Part of a small language model's weights.
Architecture: no biases in attention or MLP, tied embeddings.
Each number is 128 + 32 x the weight over the matrix's rms, rounded and kept within 0 to 255. Layers, rows and columns count from 0. Numbers have three digits each.

# layer 2 attention query, 288x192, rms 0.0985, rows 0-33, columns 0-95
130116130126105121135140109100095105116155104150142137136151160111120140137125132132128132109121118113089119113146117120091150142128113166109124096089130151149155162168135118154159086154118121178173111180184137110111135163144138078157150187157144127107174160155112137135133140167124130118
130134092111125149154085106184141123116156122152133122170118127110114142120149123089140107132125142161157148166105104144138108147121122078146129132123080103166143132127120092169093106119121112105076147124155075166133136137140165141121143124159177148106095114133160135116133079128191165124
149142119129123111145155146136126166113141135110093107059142159149144127130109125143129134109090141122141144117144124116128117123134173168110140144144117133116106138151089128138133118110092141120132117120149143104137128152127099127150108139138093090158142140084114094148136170155097120144
136137136130100121112162148079147120151125144124122135119189157107123138135101114174142113132120110084117105122105103125106141143120111156149147083118136171141105152138128097133133104138138154109154136157115153117115103134089089108182119150141125135146159146134119138146083173123108127115
107111072139124114200132117161160151110138111115167139159131114124109140107123104139140162094089111109152153130127137120118144126130135113122131075144124134108126112108134123135150120143105132108101140155117127123133139111170109124142157147098132135134110092119140135089142123121119102113
105119105106114096157112120141134152132109141156160148154133078137097088110123103138125170114151102154180081132076108137132132128068116068116111166179116096142129115149137120101094171154114175079057139125101148147124093146125155139126123102130162131135092144119123137140118108162130171115
109103138166128172127076093133103121141103137094114138143102125165167127106134168092147118161126096125148115160156155133159100189150096133111113105090105110013100160142107157175099142151122108152088098134155120128128109089125148118157167067086138143083153082137171143146119123086154180069
141121153118151112107128130138152157132140123135128107120115132151120153165128146083126099127158125129172150125117119153127143117151130123126161153133084125140156114106145140157124114137081130086133128100125163138136136117104139134102135090106130099111153132127126116139166107142100152142
065104151130121140102098135162091118109117089105134097178138103143151123101160119075129132129129152187158128138155139142132126147090123105125120159118093123128107117094133130129143131133151099147108118120151073177110142141157146139122132127109146081123136091109134163121145144126161135118
116151122154112109169113141138147138123133137131132086141113146102121128123106075096163124169125134146122118118141138129152177145089140152116118142149120120132117150092087129105096112073152179127136157103134113150123178099124125158142132105130136116144122125146142140096089152122162123172
158188117134139086152145168086124139124100136116140132085133133118145137165121100141127081126135147118119125111119139142105180098120118127167154147166119149182165127163111152131163108071085168111151093117116126127117117160104128136107093128128137124145129165144127107103142161126081089121
155119144119132124143166148101135152134150111150141174113138118090120140117120090109105101130087128123126128135180124069129103175128112162113134123140139138163132103128095095113150114144174080137174092140139097140097149160109110154154108189144103111135129129141133195128119165153153099151
107164112109092167118105124139127141110129091141147136178107113110128094121133154116123084136143102163193149133099091101153164159074123101172150148116129115141138127139148142156103129135128111132098094126154086181167129139182119132132159120124168109113110094142171129121153152117149149092
121152126156144107134127127171090153126105158092111128065140152130096124133178114088168092115155161174073128149117112180093136091127112118100155146176133087163138115105095123131128133106153172103157137072151116102096139123117179125109106124132107064170125146133131131125116107117124102148
090151145112153138131118155158109121101083114077102138147109108157144134109137137078143107178143107120075152147101147171118132079122136113121123140137098097092141154137117137129107138085140131100137160138125123096112130112137157117136151105105135154114165096127113083138150150094136135121
190138109142161128106118129141124096144142122101156139095101136146140111150115139093157112123114117088116153123153153106132128145116156149115111118160109138104113163135119114085117112122076148149124163147140121123148158115127115162066133090147129178101122119140140176141136106103155112128
139148088145130082191103127141114168166103166118154103102139167121130121139086099169143135085125099085119084112139138124104150125169139152133146121187136146134103128136110153108125118091075146114107185124148165087134121170134111106123128125106134160133153173076128115148100108142089078130
107130078122110141109114105106134141148100121140090144107134139144158149157129154145146148141142125066113136091106118136112094109117128136152134118121119143123123150152144102128129094081147110151122091142137131135113121158130133089170130132161149128112151130131146105136110154096103118083
153133115127124134133150131102128096112106107149144105126147096150103163152110125167124094159153141175128111180121115153135167121068106137092143101099139164191130187112116125146157130129170140118147072137151130118134115134110132119142103150145131079138135153139150157112071131171113119137
124139122118154165103114103138156119142183123079116157103117161122155151107089089086156151134137116129159161151141094120092087130139136119163138149145154146097122121121151149084148079125107117071110172161153119139102104136150112148105136190114103114102139118127090128146179125114120096111
104132155071141178111132132088108079097124138147119136116112095088144170162116116122127125078098139140116136122085132166110151147132153181139153164127120138134183116128124119165111142133114116112112131101140139139098117126102095098156145171125131095098128131127106168139168132176096123090
150125142155158135124132191135111078064201135132159155155084118142170107083151127091129103117125147097149155115151123164123062133109135153074146116124141120139155144133146097099103088130123117115092108133152106155167173143150128164138123140128150149116091076134102183077142060155113100169
096120104090154127107104146120065081163096150102136133078158098133096127118139148097138102105129164106109098190099153200098151110108140136136076116073138100091138155125124124144148133098110170147137158143129106137171115096150141100165155153108091103117101081111114132121109120142140128091
137153138116142154135129140079129133141146126161105152054096113133128127172136136125161063122132113134146155102140165131099186090124153132147155123106120102171104093149104164138147140061120134120126126122158149109125131162110123143109104125127114104091124167122118111103087182170104125139
207120132138127080137167200165121145152105166136170127143147143142115135138120115223096110092119152102113095124108141154125162123132143128084152147204163139132101123136149150097100126161103129077149108113117141125137147170126131128090091137115125113102148149087144126133106085159095141107
140142130107079125148123172116140144125145138156112115115125165083117132156107137194104124082112127129122130125112135122144113118207152123141144169166147115112099147163082139103115163145084099112165112112141151148066124161112069096098127103134100139142140140109123177111123136156100120099
150155092132114141153105112118124130088144123091067129078128140132089127129135089133156139114093122084088124126161137111145131147102114143124112117170080179148132152134116139105160103074097124132087165152142146113063120124112085129146128128116108152134179178108116156134118117124115058144
089131161098147153107101118098133118124143122122095139154189125116196141141114110120137127123104114106114077112130088146124060117136105170107116089139110104129128155165127087130137119139137111132142151144141172145063121092093084122128104138182086152144119126137134160126142140154123126107
094111143112092113112142126164112129135107126116159088148131134210137158094102166143099126137136126113072075090122150137127141108118146139155110114098152133122128157146134165140102155161141145140143120142135118118165133127147159110121099097177143132095105128110138078161168133104152174095
118140154108135182068170155123130117093084103053112087083092117125105116104107098089133142141138117120179148121136133129125117173106143096136088110086125156131109145156164143121151107119148129154151169121123104160141113108129124139102149139117157145133112117140118096134143064097113150154
145113127092176131095221185132109174135119103126184165112100115186112141138101168153098076095163161113102126151167124144129157117136159121122159124128113114143142145170176122137088166160128022132170111195142129145178142129097121160070121082139143104132142111119092163116149207120117175094
157104138136104149158141145129147181124147151109145119109162109104150099121150141110143093106116127132142111113132110158111150122141161143161144136176140147149114141123136098103201124105104122149117171171171110092103115159108141079152091092177150131154167149121129144143119116160136170195
158138081114112102116091095116128138171084159175120126088133131085118134172104122146143110139138145091184160143175128137131164102162116131127124153150119150078119150145149166110097110124136091167138120096123149093110107134142076093127164177045072058167164122141127124199117143147076147112
125134136112149168118123092154107143120153107149125129180104182100112120112162195128111098128164132156102120121098101085162111105130168120124104134071128099121167093160154146097106126102186116139124126110105140183127129051124126166127188127144117110096107112166101167101128111169126147187
# layer 2 attention key, 288x192, rms 0.103, rows 0-33, columns 0-95
132069108124133148131147117098128135116133163099158133101141125125108125108071134170130075138113149117123136173120146129137159105113164091111092131116128168117132127112099135092174115108084121118162112132128119112116128082177123153119139149147102086150113116095126098151158116147112123107
083118129078103104132154151148101148112080136110145108145168116152133105109096100115112165145171141128115123138115151130100116123132107149128105144117117107130134101179106102095127136145101153123161119139150173135115116135139133094114134143122179149159124136136145106118118101116110123181
166136164142172132099137135115124103143174148124169132125120129127118138109150143101100117154180104127150112139148113122179128133131121106123121119108145105132114125140129152100118103144118108161104153147136159142094132144103143124082165097118136134112116102135156115117129108118160160095
131155133135146098139115132157152114121148108086128118100132096142079130150127168166140097093112109098113106125140097081092105108134134103103142065142130153097133153133123159108130131092091107094157099138145113146175149119146110189121114145129132097137160129132131154125121104092150105109
134165171116166112111163152110140123127150079136123091120168096159137120132164132109108108126155153157097106132110110139097125119160104123108141101133147133107129075155136151166158129112116126122138134112155176141103127138107155098097179113162156167160130102154121137128102127130084129172
097183136168118119134088166133184140114115112127085148142073098138101125174208106127137148114117132114104125090149122124099095181119116147190141143143162107145140183114181142171131124113169129096117174169115176144162093150087078138156100123149058146148156140179140157113145139118141154163
160091086147097110143171164141152125129109133137108072114119169119081116163155132180122153094086135109153101120122127103159108151138155136114115122147094171126164148082128096139164110111107140159087115108141146106161168121178135090158104137118125151129103127073099104135117144134127165128
121116143145128132082134131142130105118136139112116126141126128101128124127184129119135167148135119149112099118093118162143135142144124141150147134105111125125136118166099124130119130116141128109132131111111147120158129144111118094125156102125162146130142156125135139158127118131143111146
138144145134095119118138145138161150141114145135131092117111145123092145155170128150108136106146143143165097125136120131140150157124130136169100192086141124116152122114151137161179113142122141126114124128122139123114088121157117086128139108093121162085127151138121110147131163123109184075
171121118135137071145143137170147153124112103098110077095117128121121126156099138158136127114101102090165140115148112092103096093136127144108138123153109182136103093129144136090138142113100092092102138122149129139158128101147142159149135125126165147137133140142096097135172130150176138110
105060126129169127124122107127101111154147154122147154134149125132118090105104150079132150143147108113155146112127130130122153119117100116121130145093114125123098120145126098097133145112109128142160137124122119153125117164134123153165144155121115108123097149153138130138144157121142088128
153133121101141107135147107099107109165117125121113116111135089110156152109082110097134097117190163140127166124148162128087152089152140168120141106112151112151115082155119149121146114140099134110127148114169134131131110161122156155101138182112177138111076168139146117129095120146148087130
103171143101133086141124186133106130082110145127129090121113146164105169139142081105128175158155128104140104098079111137146082161146097145105104115112122163087129149142162133123096043108099149100126114120085182150078132090108117135151164139086125190181095130112118121146120149113138146128
175141137134149119143123140119134134096157123124181136124168130107121132129135130145136089128104093126152146114133133085161151150132131099155160086130125121121107135094125114112103126139157109114100156164134124165137158126105073156116110134133188108125126143124130136093173103088129168092
139100115128085133111137140098129105136118138116132107093148161089150104192113191167122140113134147129137102162161115091131154137128143123105098138098116148138125123091146123124183106138121121149103111123152116107101127119164153114155091091121076105110120135129119079128145175148125126109
132118153146132107114157149138115130135126144145153152124126163108146127180131144122114155128120121111135119156122126162136136134156142157121144113137115145125110118186128102122138110093138127144139105131135114114126128134137099110136168103093098093161122140148144142145114161078104125108
145141137165186097141115115097113152131101156134082163125103116113126114172158124083137126101144119158128120124132141109122108130105142095134111101106145120145102110154105142078100144083161134169157160123134124143153126149082107170126122133141101091183123112114128179124167169114107089142
110092082119133163145127129112133154139134131112145142129158141137100103177086125098117123105161185103147129130158145110121188149144123060167108167134136160126111119130105138162127174120139112121130121100122098140157136118152102127154134153136127138108103153089124132128105137101107100088
122124110115084134142155142127108097121116109160137146185113114121135136089133148107117119130122195126120130175091114120124110139114063170137141121159079157098150118116068101174131122127085137174130138099057100127101156162107118173122148118128154115108133164143138125117144104137130123067
117167137124152101126137167164139109116069081181071115127133115151093153185172114109122117096166166166093106131129181122079158142150146104179143119099158093149169176149146120132106158118176151161141149122118133134131127101121105156137120117139156171144174117173171165124104117083071149132
107120131152137148133088108103179122156122183132107097060138101107150159110161150144103161094160140125095082153168111109144120147156124147124156152107144101140090122141119123110139119124130156130136167119119124143121095146140159162127107090098164146130102166166127132124101139123132109117
176091111128090079172088137122165169084102120164097091117147139096142119141113127158114167137152155061156125136143099143164136146169119164096113145133080121064113075147112157157121105133088134143096095135127147090103137140093151096153152117128128099176123153132145063129077146122140130117
156069087127123141131154104133166126155150131086188089132135181142097132127129155136119116121156133103162140119140111115130088152119158101102151175146119169131113057131168160119114130138040146189121142100129081134147131157155162153161133085135183105154156149100132126115132112133117113128
163128162116123096094152134109095095173162075129154117145115123118118113118120149119112146118163169122097176185165141175126149114139132090152131096102146144114123129170147164114166163124149134140119159103097107142207133162100171188105130152133120144172095175135088106114085135113122098116
112119139112171108128112122140118127109185112119162131162077096128096118115165155128146154104104111164078134084132099189121144122112149140141136133152157160105106151123139113119109128120102149159137170136123140117147138165098139180142131114097153102140131136134161168107126100089133144207
107165126114085132158130160112117127107177128099111133150112143140136110080154137106109165156110188159134094111102179162125142136155122130114118149151171090098121179135145130172124143189112123119054154105116149124083122142114118153160131155148166171138103088133124123156113128126106129125
150132105099106057101135154137105111125156126188157116134079107142102153139157155151136104092164149155052145152142109125158165145102154142162118134144150151121151098116106110158112124170126141194142126121072067099172126161166122128132071113106115073112121163117118130132120123096130141154
093154085109118169149124130162121114085146146132099073127134138148116128027098107153121190113127151138129121111122171095167137140102119127131100134130116100106144146126158123164158104191163127107094116089127132131114123110134153138161126110114144146112163090129108113142125126130126074152
067069112125124179162101142111161178157133153146142166156121131143110112161134116108129147107108168125183127119147108132118162143087153145079100157151104125138121175118120100172123098091101145081130144112122090145123153126139112084141166091127132133115123110173157134144110144113115120097
149117176122115091126112131157122127101138159170166158143114115139112107134139102139089128141111148100119081158099127138141156145111121100169108131104118099132144115139131133145127133145130175127147066111093137116114107078119154120128144140158105150139122153158120120157115169108059157148
188152189208144101086120158133124106145169138117192148114139161120157168117160160174105160119127132089088100130095135181145097102127137111121112168131141099103113122189119115087120123106122117105111126080141130091133097116138158116044148126121079112150126190163142143134149141098094132112
123140150092115169115133117108113129100117071114185139127157104154131136070148122104166126155052126142197115125122102101129144133127119120111172126121141140163085133122157118118087185156126088146147123150127091129090137150088098120079094145153121155142104100131097112068131163123110140149
129127131104106159128084184088147074156184147127148148175112140122118124094158160150105134113143146158127116158154107143122162158100096131172154185120111162140131158099100156177134136138127109123116150125108149107090125102151113109138102127144153154091137173122153148074123140116090138074
122141063162119132134098161092110116133073134134127138125169082121166132102065062101168111177113139142162128129112133103088123136088154123129120111133150141120109142099125185144143116128152119037150119105175110102133064145174153163092102134168103137087125126125137090149137125141171164131